python train.py --vocab_size=8192 --norm="rmsnorm" --norm_place="pre" --tie_word_embeddings=true --init="uniform" --init_std_up=0.0532 --init_std_down=0.00636 --max_grad_norm=0.5 --dataset="wikipedia_en"
Each number is 500 + 50 x the weight over its row's rms, rounded and kept within 0 to 999. Layers, rows and columns count from 0. Numbers have three digits each. The size before them is the row's rms in percent of the matrix's.

# layer 11 MLP up, 320x128, rms 0.182, rows 200-242, columns 0-63
111:590531533516560541458413526402516442527528459570418558457577456535498475478543585522551555500499536457462445470551523502526572566490551617572464557408512451503508478541460564520519513603441437
107:413468511541627497559452446560523514475511505577517453570490525598519436348532488428486513501512528455507541545535517461491531520528531550486590521558443557447463527566549479484588493478585453
102:510571512524411424570550447453426509543491522501552424457518490491464483522479496639504490505486501421513540533476458491445507425512521510486491478519526462544476425421481507534560522491515543
092:498501520572619518493548380483483484389411566529507499504590605541521520567484495436445402474458440476518580475553476436561416539452474580470484519385550515394514535544483505541445605456475488
102:559598478478557540446494421481468514513449502445447502435490485402448465522524571512508567526502455508497557634500555491550444563480463469478511559519522481549558580528502503541419422501608410
098:526557561518467539513436468387432464507436423485486476490495527489395489500437478437454550476453498567522498415592508469526502460499464437523464632511472524604489497591496380476584516488495582
096:548517490582457476395496516536500448448509457460565585478472416580463450460530474511441473524490422484485521417519496425449458494508529503459397546489550546461424390568508435520521554511439438
092:520426508523496510472550491550487425496471455498493539517385519496543476554460490607574459522583538458440482558495492506441405620525377532460456516509497515467475584465574475539474429519522519
114:464428447542512499580512585466473483504535429550447574581525542457503505524458483497488476600563539442476538562538455480495501543490584535393549545469583448503599446426484525518444493529468557
097:460550460569510494380442561541455516417536479493531603397528436461425551537509545463496546491559429462517570506439506591341494506490463406525533559458494525479458464442489550503491436560572494
108:591456533486394433529443404584529526512504577532482415480541399531455497496534468491513490418549459414536506508538437486541484573580588436461500503539464427478531592532463547459554482491479555
105:542462498511423486523403541417508549584448453548500507471418500453578537567497408485537573575488587513481531487514546520603592468492488464588453465560487531495536439496491509499532537529514528
096:517472462617622468436562526438513541577525538510447577534480528479551485480536560558493519558475548610502515591572411460551553475433523478481514517456424501485471398525485506587590537523469553
100:575534582513522573458502591502530551489573606452475494532384518581468460388542464468483504483553511434502591492492500598428455545601529391523502509612485403512548545491486449512562490494507434
111:505420507514444598497585528440448617624593396506484523527472579547517575505564485470461470523501499438505517483571490439513460609545498436555510533444526532490472504458553474510463496479473547
103:515544537552465509601433498566519493436527508457581461551509536523547510458501557505455536542419568543548492537526535466504591564540536482510518504544480492505564434478507621556454492493466479
093:587548567513434544519470455489508488525518496410459482525464445432487509530493571485474489574416529504430551536524530480586554443509570449439466431490622425543537460479429372460520416533469514
093:484453464514545533505525440480489519449494472508539581523508501483528552474523559544568455540523464446393520475552517539507467534682518510480371517500441463493413467407389540550502513534448539
097:472518435511458568579474515494507523494456523538396461448570549481516453465567484501434466491506494449510545419535439629547510581395450545578564570450487496582516480398534513610560489469560441
101:508547556492541453387432505537543530535501541475513502435419423525495526524590510491544581463385438520670536515507444476496447571503415471454551540583512496534487531478550583498473484545482447
095:477509490597442472584442555511569398585440559512554591436469568479546418524625391441556411507502477462480548523550464517449558591422559505477439556560451506531476426545467510474507403460545463
095:480475458500486511605500561497462443541444445529375504510475507456565549422494446524483475486524503531473504491453523555502609569486460514500664502519415550469535474490506444529544590490597434
100:501469508432497473551497530467501489579505523470495518485540572545525479556523390505418650499456568472570542570453517548502473582527431426561541574508351560534507488544522481535537546470446562
099:444453488486442543435533557485577485528429438472448535499475507472473511511414471499422479460476445445409486555384499501532572483463506493578501453477486537462551460340425542469456470476481492
099:510443559433549506521482489482445518514533511525441408466554412450583517559472553499550552508442533490513614429520494481451477545592483572555505354564565516492488509459527466465525438444549453
104:514484574418547525507428614505492494421538530557631553500500457471505502553477553461494480458577561515505480499455583437474513471523526570483494446462499539512511568550481513500415433363538496
096:576503445547517515423578570428603530431457436465465526503463484494523472569482549467501451478500421498499471443525522562639513510442467515473541454515472543610535470454451509459546508384518403
098:417445481545518498514550514471476479431481436462451501547482536491436523537513474450456532522485534422441560554495459487577414514507529484608500451467521513497488542525343489492490485498499567
104:483558549494573553508534467424476508522493541413501451545444472530446483417466448385517562446527454461490519494533523481577498631475370450585590560482549471492454485550438533514421446432536434
097:541534528463537474514526468530544459557501511481608470515419527540495489514541487508485590471555513579500483649445530453571528495535469481516489430451470448522491479593485483496569621440480566
094:560503538526504471529540463506452426490559479561437470497427470536559524499441539532521459529474471500514474406458484391588433535474498480471614565516505524524573492427503491492566535421555384
110:468506454464482601518515590497558539435483518415572400458499485508503499566484526517498465503508572566436608490507458498468569540563526536483436577490601568544533417521509533511405552515524468
097:498496520511573524466517500542501624517573526489527532541439376438479495511475504440491461521553456508545531495480450526489482479440553473576450557514438473451517494583490522497642515557544513
104:449508459477562520566542480462509500489508549513500523465491556480527517508512467528486503458478538475567487458612489451555478452584611570587512499548453581495442467451531489400532484515507518
096:493468486540502532527511464449567537551461439362475471512444474511467415417603611518507425554479498555480501533416531488444589429443473431462583524498507491440514528484427442538529585434395415
103:542522461494507425466473480519398524506507612473444389493499453535506397530528418582517535534526497457552479438489533569497530579472418511503548494472513563487452499409524483457460525586476539
100:521468498485505478474501489554487486518414577416505550509550492509418599503542615508499491533463537512547473471555503481517549581595561440457476536536503475467562562434421572498458478392463534
107:476558491499512479424454505536489486533538497530389616512542496514515494591545458451461538515551476451482491421473571429615519590602562506575591566522522493377543443545531463612545543502460515
106:480562546484586508508417574512556498537558504561456457495450527489549565502448532581496512472512506449493466566546550494503549590452544659487575493566493527433521472513600477565477556495585539
101:426406537596524467441523473437563483551495502416480452498461572451511519450481562450501565560584390520416481495471494374477412532482438519518520427500482451503507498444491507536460465469503490
094:560426610503463503436543518543584442473580447544607452534553526571447581420491465545510472534522493493500535558572459485391564481508518536454487514378416423491506445515392525457463486558476516
100:548410456482422515498463493516576587603524461452508453449461608431570475455426395500564499528497582445530605547520545479507555538553464517565563558534482470539534528525485517509452469478520544
111:461534585503511485493484473498521516457548593545545445506449472454486457548563450594442494399523463501465464440472486492519571456535459535510398483477397530548516495534510599497442514493548485